config = dict(
    n_layer=12,
    optimizer='soap_variant',
    schedule='wsd',
    train_tokens=127900000,
)
Each number is 500 + 40 x the weight over its row's rms, rounded and kept within 0 to 999. Layers, rows and columns count from 0. Numbers have three digits each. The size before them is the row's rms in percent of the matrix's.

# layer 5 MLP down (transposed), 384x96, rms 0.187, rows 280-345, columns 0-47
106:555508557433497526436504504476502548492558487390473627474572503503542445585495485448516475497465546473516487414542543462540465520541555513480540
089:582478519500487566471416518532494410460563534556480428514476523511531451485521464443498493515426530508509484587532547459478454432588487530485496
120:502413505448521504483434545455532497487524444509502580539495534450531501490509508507580507490465502474553511538526502505556458445495503525491503
104:492516524519456479543528495559488535515541575502543415520477536505587507524460517534498498521486515415527461501466434482506505424465451576504462
083:410424465457458539515504577483428542485428539487494490518521461478538569473495497550449486558481462443528462509476547507502493524463528510490485
096:434477449521580504518529474520478613509492526587519485477501500473482531532458433465535496516521440477538477532582528575457491489487569481475548
095:580489544474433494513515495507543477484541529526515479566549517512551555495486453469489459520500500484422523461479461500480650497472530525489519
103:453438432439473504447440536550517557450515471432542520510508543490471507530451601542512515510505532518501592545551438443471512498435474434496554
094:482527489581509513535494451506511521541556513483451498454478505600476547510536491512535530485523499527488388442484538473521462517467482564538478
099:498469488514500503552445557504436492421476401532498510494523556451525554549509526477511535496478445490496483494463476507452500510539461441573560
129:465566500543506492500470495513456465528453556522512491575552456528508537510504505512432459449468404462486500445489582543459519487568518456510472
099:477431424462508417507547497524464565517474414493575511513479591432431488532503534501453434499470484478586457547460457465473483516479420476566460
092:454535569466485417524448419520532532553490548491453467488479571475509477466459506486451498600457483531467459478497590519524461422517529551529543
118:509494608462500513460455502539437517515549525477488539512556451509578535485508596465567486541567470519489524479455465485498564530442474513490502
100:528468537510577411545557458466498587517499489573494538557488542491471497467492583428391518525500492503539534511526460560514462495504512500498399
122:558512511547406516470476521481509462450478526539498564578426411556498448528521487451504457526495495435483539480500532508486438487538499514440431
106:495456450496503503469434519542560524544507625472475442440520539502472526532438463509509500449592459488501441487481499511494470479584509515455512
087:480522491475504530480475439475537450417486425590492502500479451492534517479548482539433486458414476496471497543453471533541419489475454467518485
083:507498527540497502547513466472500487515480471490467468469472521510506482434404505522506523478551500547481434558465515566569472505517629571600531
071:454412526538448475569554549518502543461496508497510531472548497517547485525478504524511500523588493522553537518518434509449533535471535471560512
108:535480493477454567486492433489534498486456455450519611464503538486541459450449400502488518530517496500565562461526504502533470500444486565433541
092:482476500508529429464502500522498470575573508486528542453505507483554552475568465417447519484550513538513483534491452565524537465451450556419540
092:508508511540474440473516521419462459560481537478592517511499473502546482488447452485505462511549553562484479400497451493476399541492495509558439
085:502542511440512541468511372527549525494452486498523485499456508481554534558497448505512530445430537559485503505515492410558451498501499430511508
083:617503500428508490479463524502564470466518477476477581545503482462460497480509545512520440513501507441492516456450508533476504515507499531517622
101:460427467432451438478437515492452510456452476523501457430542465494478533465480578481526537526407469504549510500539469529508538557520472434491482
085:514464556514511556498541535506520462533478461534476424476454442568491505451486436455517531542447460527456386520504549515525500504494533602461504
092:479592451482488534559474502477518471509511511471363511502490490467466522522487484549487433555548518431486496533524539465474484512492475507522446
091:555461518457523485492545518522482511545531508475461442519427550537432442484422507543562499472470509487472454499536510467520533505502564418513502
088:509575503552524492557560413540489513445488540453461486504481525482481495474511510428511494539498499529456451500528468401498483516495525541558530
097:534510520583602512518540575483430458495533559441473566444449474499487506515443494507476553506466487541488508517455467483479493542517557492471527
108:546475461472431539520435459491531455564443503487536473483505530496510452531492561555546467519446488467536527510551524567479500505505484447503474
111:524461492567529464500513370430457515517449473446437513456542512460484524481453464569493539529503479470464456516513532475486484484515534494542469
083:517556487479546617504498506439487529454524500523536453451486533526549518511498541501532510530499434485546487538526420512478547511484520590483576
085:510512538443516476515506480518419389469521467533547541534462509472473492436477569415527483446489558538500546520454469509477462534525449500518512
094:499517465479513551482526469566495497540484512545508465544522508472493478519508519476486510470522429423511468447476469475470471468491439498507498
090:559506496481516533490422500508533520504506435503465407515529486483500578464498548543427529473575451517460559477507536539494478476496464529544483
086:529515464454495557481417527516478597512446456529466456457560471433556513570576496505484503510472485535530517466555467516583479503498532486550504
094:426454490514450515471485575557479471526442546523547467469512494541512466472533453545481511470504468522456514537492532420532509440529527489555463
099:486467516599588428496526536440517522477536565525551481550493510537437496444511569509503502470513553514465492567485496503567558491492467471493552
095:451513573542499480489578468508516465519531543501525550528555539499519526505473511420499568504473510575484488456525471481482479538450546519457522
079:481496470577581454553512570543431519518477484511534527467572468474505503523504501454487507534457411531523580458573390466452509533522525506461507
091:520448500457494471481515538588513540440503435508438448446509502497513487520491480434579492534530484545498484554520508516503544522475466486527519
080:514474505413494494500556566616560515521506508475414500548560488540566513474477619491611556519487535505487544496495496457476512544478485451506496
085:477525484521496459561555470482485483515476492421513490470495542498489494474621477456496413471526504504547491539489535573526557589510497507509448
091:498476461469509531410477544508508533520494452494489496466496521509539487560435454530580481458521499535552468557489484448465455480447486522516501
131:514469482572491478472557466490456491450494555516566533425554542489522487545530471501499497541484512478549550472497479506492444554514479391509487
114:517503526452518482462537508512435445462455514546500500493488534564510587482497486544528488494501523543507434460492453459503498399338535513506466
092:495498485463508498486520513538486438472476493453518481525480441596478501448512480480420540488464546524497518485484481462512569456484496467455491
095:495469515471492454474444423538553540500547537485457508458578514504482559472414457477473502509458490478498501452437530490572504514543525458531556
103:426459471530481507472445499409528491527501475484451559462546499446535507560434486550501507542457464596549525419556490493550454515509439448517570
093:465506514504476487483524485537480469501525482573585515525528518488488515433506538519484506454551489575558453566468474510552527469474501510511408
099:493512479545458506438491528463550532458547528434398542478485460449513446492524478423490523511515489436473518460462552564503503538518463588515506
114:534499536453430482507492485396499489481484510449411422571487586435533486531491483510563471518506556411558450509498462460507569458496515515495477
087:506416557444511541526544512455473465439494489489538469433545487447464495492522568534477522472516470447483504559527487548499580528516474494475464
103:510495493481519526466464591496538520547479485559498448503541474556569521490501508514555558498572478461517515473487529559473516468527573572480534
090:509548405503466519402477518504505502486501493494521418477449497532488511535495383534516505511467437565458567505486506467511492486493569508468457
097:516520485488549511458472468504469531466513437517475510542464518462482484451489499495545546470415484483484499518529554610530506526403445522546560
096:457479498496464431499499442537486423482480472439562513448511482563449452524446532536480494486494550414516467427535557471443532505505462499460529
100:526435473520467578523544546548642506488517423480528487543554456460563558483515473534532483511453499550499464490568502450483451503534486512510544
114:513472474477495483466461551463566538504514462472446452518537477462525436590508504522458500489522466462520453454456464541509546487553497436490528
118:501521464407573390480556463542458434510479513478450503550486491499504476509540494491537532493472528521497439484542526457490449501499551481446462
085:512478521489511500493483474567510482498508459474471529477533605476476538534518485529533397558463590512480493509559484528494519504421504446412487
099:539476435441445480477519447507460513530528515512387464503495482482460448511469490523463481552520526524555483508505527510490470440510463525522447
110:472455579446488461544457534470586476502557469482426431521507523461458471526544493511503415553495468490465545491505507501520505519566496540532508
099:504400472499454496534538535557538549474492488548482459528534476542458514422483522557549480495521467399535551467540469476489522545489432537543464
# layer 5 MLP up, 384x96, rms 0.206, rows 281-346, columns 0-47
093:447405483505546553488551486522449496494469547475493569492477433507511561553528548458501472457517532496483550500514543443442483556413502472532565
105:509567546406513494530591491499532515528473533473508507503447532537448473461452507468538493535513441522510525552485488431506531487557495562448490
096:538457530489468538516554534468446476580554448504500503508454495429558470552461544525499553543522499521460475542468509536484414444487459441547502
091:474443459563472438501436522458458490417479493471539481476403474515485436410508519554462560502470530453529500494520547493489614514489542530510459
105:599516525545492538455427543414561500507468505511520523496420523527569468490482473516449460515562506567497464465398437486520445473525444517432469
102:507443417472484483548393515472555467457497519477485502510465538452502444480520578525476524587537494494496468541491421465541482525497507400484508
109:505485499516540521535481484526449428444508504529517521475517571455500601523521544397503436478579490549479499555501393493487476492457512513496528
095:517460482472491392476461428388534529498445497486519515543488598444489590483505494475514510503518533487534485533431501500537433456557549471483526
098:513453499479471460579469567452380498562473472560556549512456468526491435510573560448581533518528530492469525564552497536428522468493453466528492
123:489516492431530464482501525602456558514550521553509503476448551459455447494491497525453516546506508481577529463473500434573482539463485478492460
099:525506533500437461570438430499554440497561499473460535447477472428521445594513486517490427491448487511501461511416524500521436456502499530501444
115:449503494508483483479469588466510529511515515532545435468509501616482512443512565506467516514519459577518573460503538422450537545514438394488514
100:502435501499543513525510544539531500435468521451538552473486470522506583578493480551453463473531560447450482542507488493522476433406464588453494
096:560441462482548500502519476509450559528467457575517409475521489501581547549498509468469580455445560431509554523471555442435545499509478437414488
107:533510476513478512492455555430509545478480532493512528574475533485567512542446491482497500546543390468495487486463536499526446503506476528501515
105:543494524485547500482518434549482550512495421460473585465509514473526523504522540586509509453477487501500551500517507537498498473466502489488476
090:495444532463414528438576512534473525497419455476470443475498508434459524483532512511510475487578503453452511545552515542494441398476521486465482
087:497555506483489476463563593500464494460475518591533485489536535471451554575456482512472497542482493556503566495524468516516496450453490436437478
063:613435543519493537514537502433439464486493498550495494576443489558399517547557495501507470503514495480478515478445483481487499525524567458486466
104:517512474494562543563469455558492494491475455492465511480470502475531470457505461530505561407526502486545525500516460541440442551478489448430462
104:475427503533474524506566525519458518560531467473502418585518511547460446540460528530576462527428481447450525452526461497488520502497537453487485
081:538469535514580495442531544508507480523522508502438452473520516509508478525516490554459474462444492453542510543540556501484487501501474494461530
098:505459530534562491438535558460569509494506471476485488474499524497500477571459583501495521525536530552540522506602494474514473505483447457482475
101:513499454468484544511485520451496492516481525450496478442452572443510517522494503521474485518423491455413551540532545511515448468481529477463492
096:496495474469516510512504552444533462570538448424470527464544489422471577552533513437522461537475444501539452531481527486440483430524540481450436
109:495483444478497514518471479526458497519425466453569481492502605562459512522456449502510470463517529521528561526421446494437590455532429518470468
088:485498436458516489581510486560471529488536448499583535457536506498509543564475488501552571503562509469557541527480490602474478500472517487457503
100:460471479507486447546456508514551475476509500430445491443522464514605519481548502480480489455605486476472620468465553531486497522478455523426447
085:506543425450508453463458529572486563540465477503471474476453481450563494494548539535472525487545460498605495513434491439444560460499520543533601
086:502517446485510525470510598457438499494429521517553530523446556529464569452492504559517557448503445473531489608531518503426490473503539546485517
088:507481462502492488553497550525441489539467564513611467591500474541525450512495521473535591506473508478516535472477465492453493513481418483456525
106:495444544498479574556521539531449490509562491564516553508522476468539507540534459464577496478446503517556476503489482488475491457501528438482483
085:515491490518537550462484475451504501491508458524547573558481508532461505505513578523472478493454492497484499515501429469481409535479431557396517
098:517511542474516430487463485549503543575485557469510498548506571458484560501589442498488526510494444466526462441473505504503493489522455529479450
097:561485541524426481524562547515518517497500560451560501586415523508449515472474424467519411487585478515493444509473471463470436457462477528416525
107:495520500448504502527539441469482456524471477485512487482520478439583440568497454486560509472521588501542485492509464508482464556489428432422505
101:545470525481482465552471464502523529502494444424553470439512525541459478524488484493546488492490553507535557453521495444451493579509454488477463
097:457505498427494482534550444513489538432484501503459543499535526441481514507493509530539512541566527491521514495555416559479607492491486519474456
102:501429429513477497537509547532455532510486412523536565434481535470431482488515516497453438461498530546483531505503584540474520502498427492485501
095:499456484498524469453526488529504531497449485536486562485541535533488483463507449517491501504541477524443437561400501513452383421520479542511484
080:481524562520558459492494450428509541504537479446561539543433528534492467523507526568524509504542470498532555535571521516526497511474450496510490
097:512534509504571520474513496444515522563510563530468471474565402529523536510410544565530541468501440481513499463511472472491459485492443446495472
085:480543498522549540484487502472560469531508503490550507531447518446582469543507474520453480444532469477407461457515438463523563439609513546531470
081:538506552477453528463441451564476462574497527539478507474490465480493546482404479419493519568486520469453475494485489475550491410387526475487509
095:514484499459497463485498548449458508534459481485532645491439581513501489428487513463530528553516492516519430570513556545515519492448515568449447
116:536468482453480562496482580484520518526456533477530524579473585526518569538518495487474479495485522463537543485490463477552473464548450449513505
103:438444518505448569518429462462464508440509509564484501481507533423505535546477555517514545468473642501456544437517452509504485450459537569465504
095:558531506467486494455478528450472514488486500477535525474558490438481506464518526544621470569385510522544481477568492405521505433516481517424480
086:506569553507511545490512459547526562487385484485467546541589602524481488455540459498432524542517497567539526530510465491531499506460441548500500
081:496506512503525571601499539519535494507472498480550566507544488473506435544460444431474472507528579408428464540485494470506501435492468509522452
121:521440418481530536478494514466555489522535472476464516451557505488469473553408572496459468535519447475511527453518537491491484488472445486583488
105:546489554442467506532461547549428455541555441434489504506499447475539422505469493483495515483464472497478487501538497428512546477490501501540497
101:472483457467462530493385530433479465542548548441577529464520529505582509470523519472476550594512595513500500502525515500429556473442560432504499
105:550534522578501542512464498514493481523538495524478503498504530535485537535511496614532456481465435531463508454476528508535506511565501530527464
103:434547495492548486522526378505498555503495563528433544470528471464491478546539534462545524500485468473524433505469509502443523497466458543531529
100:519504521540476507525493531461456551641509519465448447531429454478497452544471497453525525500526423493482530449481473466519490521470444526504554
105:522550507508481526512484554511491470466459524458458516498529563512484461510568425481543423549569574547466520450520481476440536574575508484459534
102:468487514487510546500506455553485504536535500481513483516498613470479465467539549509493453526451471446543481575528502511440442491449528485441463
106:542573489481496459543532612512439500594509426517478554463506481527512511481545475437554537488480517513599453514465497434457490512534526428525507
109:546537508502498493515498456504523569590522452475516579430470564501477513482458563431526499524545488481500535475489513510447430511440535515530491
107:417451534570471563492385474486497478450502519510459438519477525515570445522477499489550472523535609516466521562530544502495518545465523476450437
084:458537460494518580502470512575549537511454460498513530575514543460424478461444512500471514508534414479525472516499503549430481522431491553611475
110:447443454546481498577565448483516536496456559525459490460476479451486572459502486478558493510512507470579447474460483526471513453507409564474552
101:545452429487458503443525421505403510495488498528503578447491545428547590462473524521510496504447526546586480549541522486522547523401496551444448
099:527538510504436539489503492530552491524463483486534521461465550463567412603506547566471467538531463525474490474414555524507498473473540506450463
107:465517440465497484516468429495484470507438401534478534514475567431503481535498518501442517490473548534512500483555578486534512502467544479465507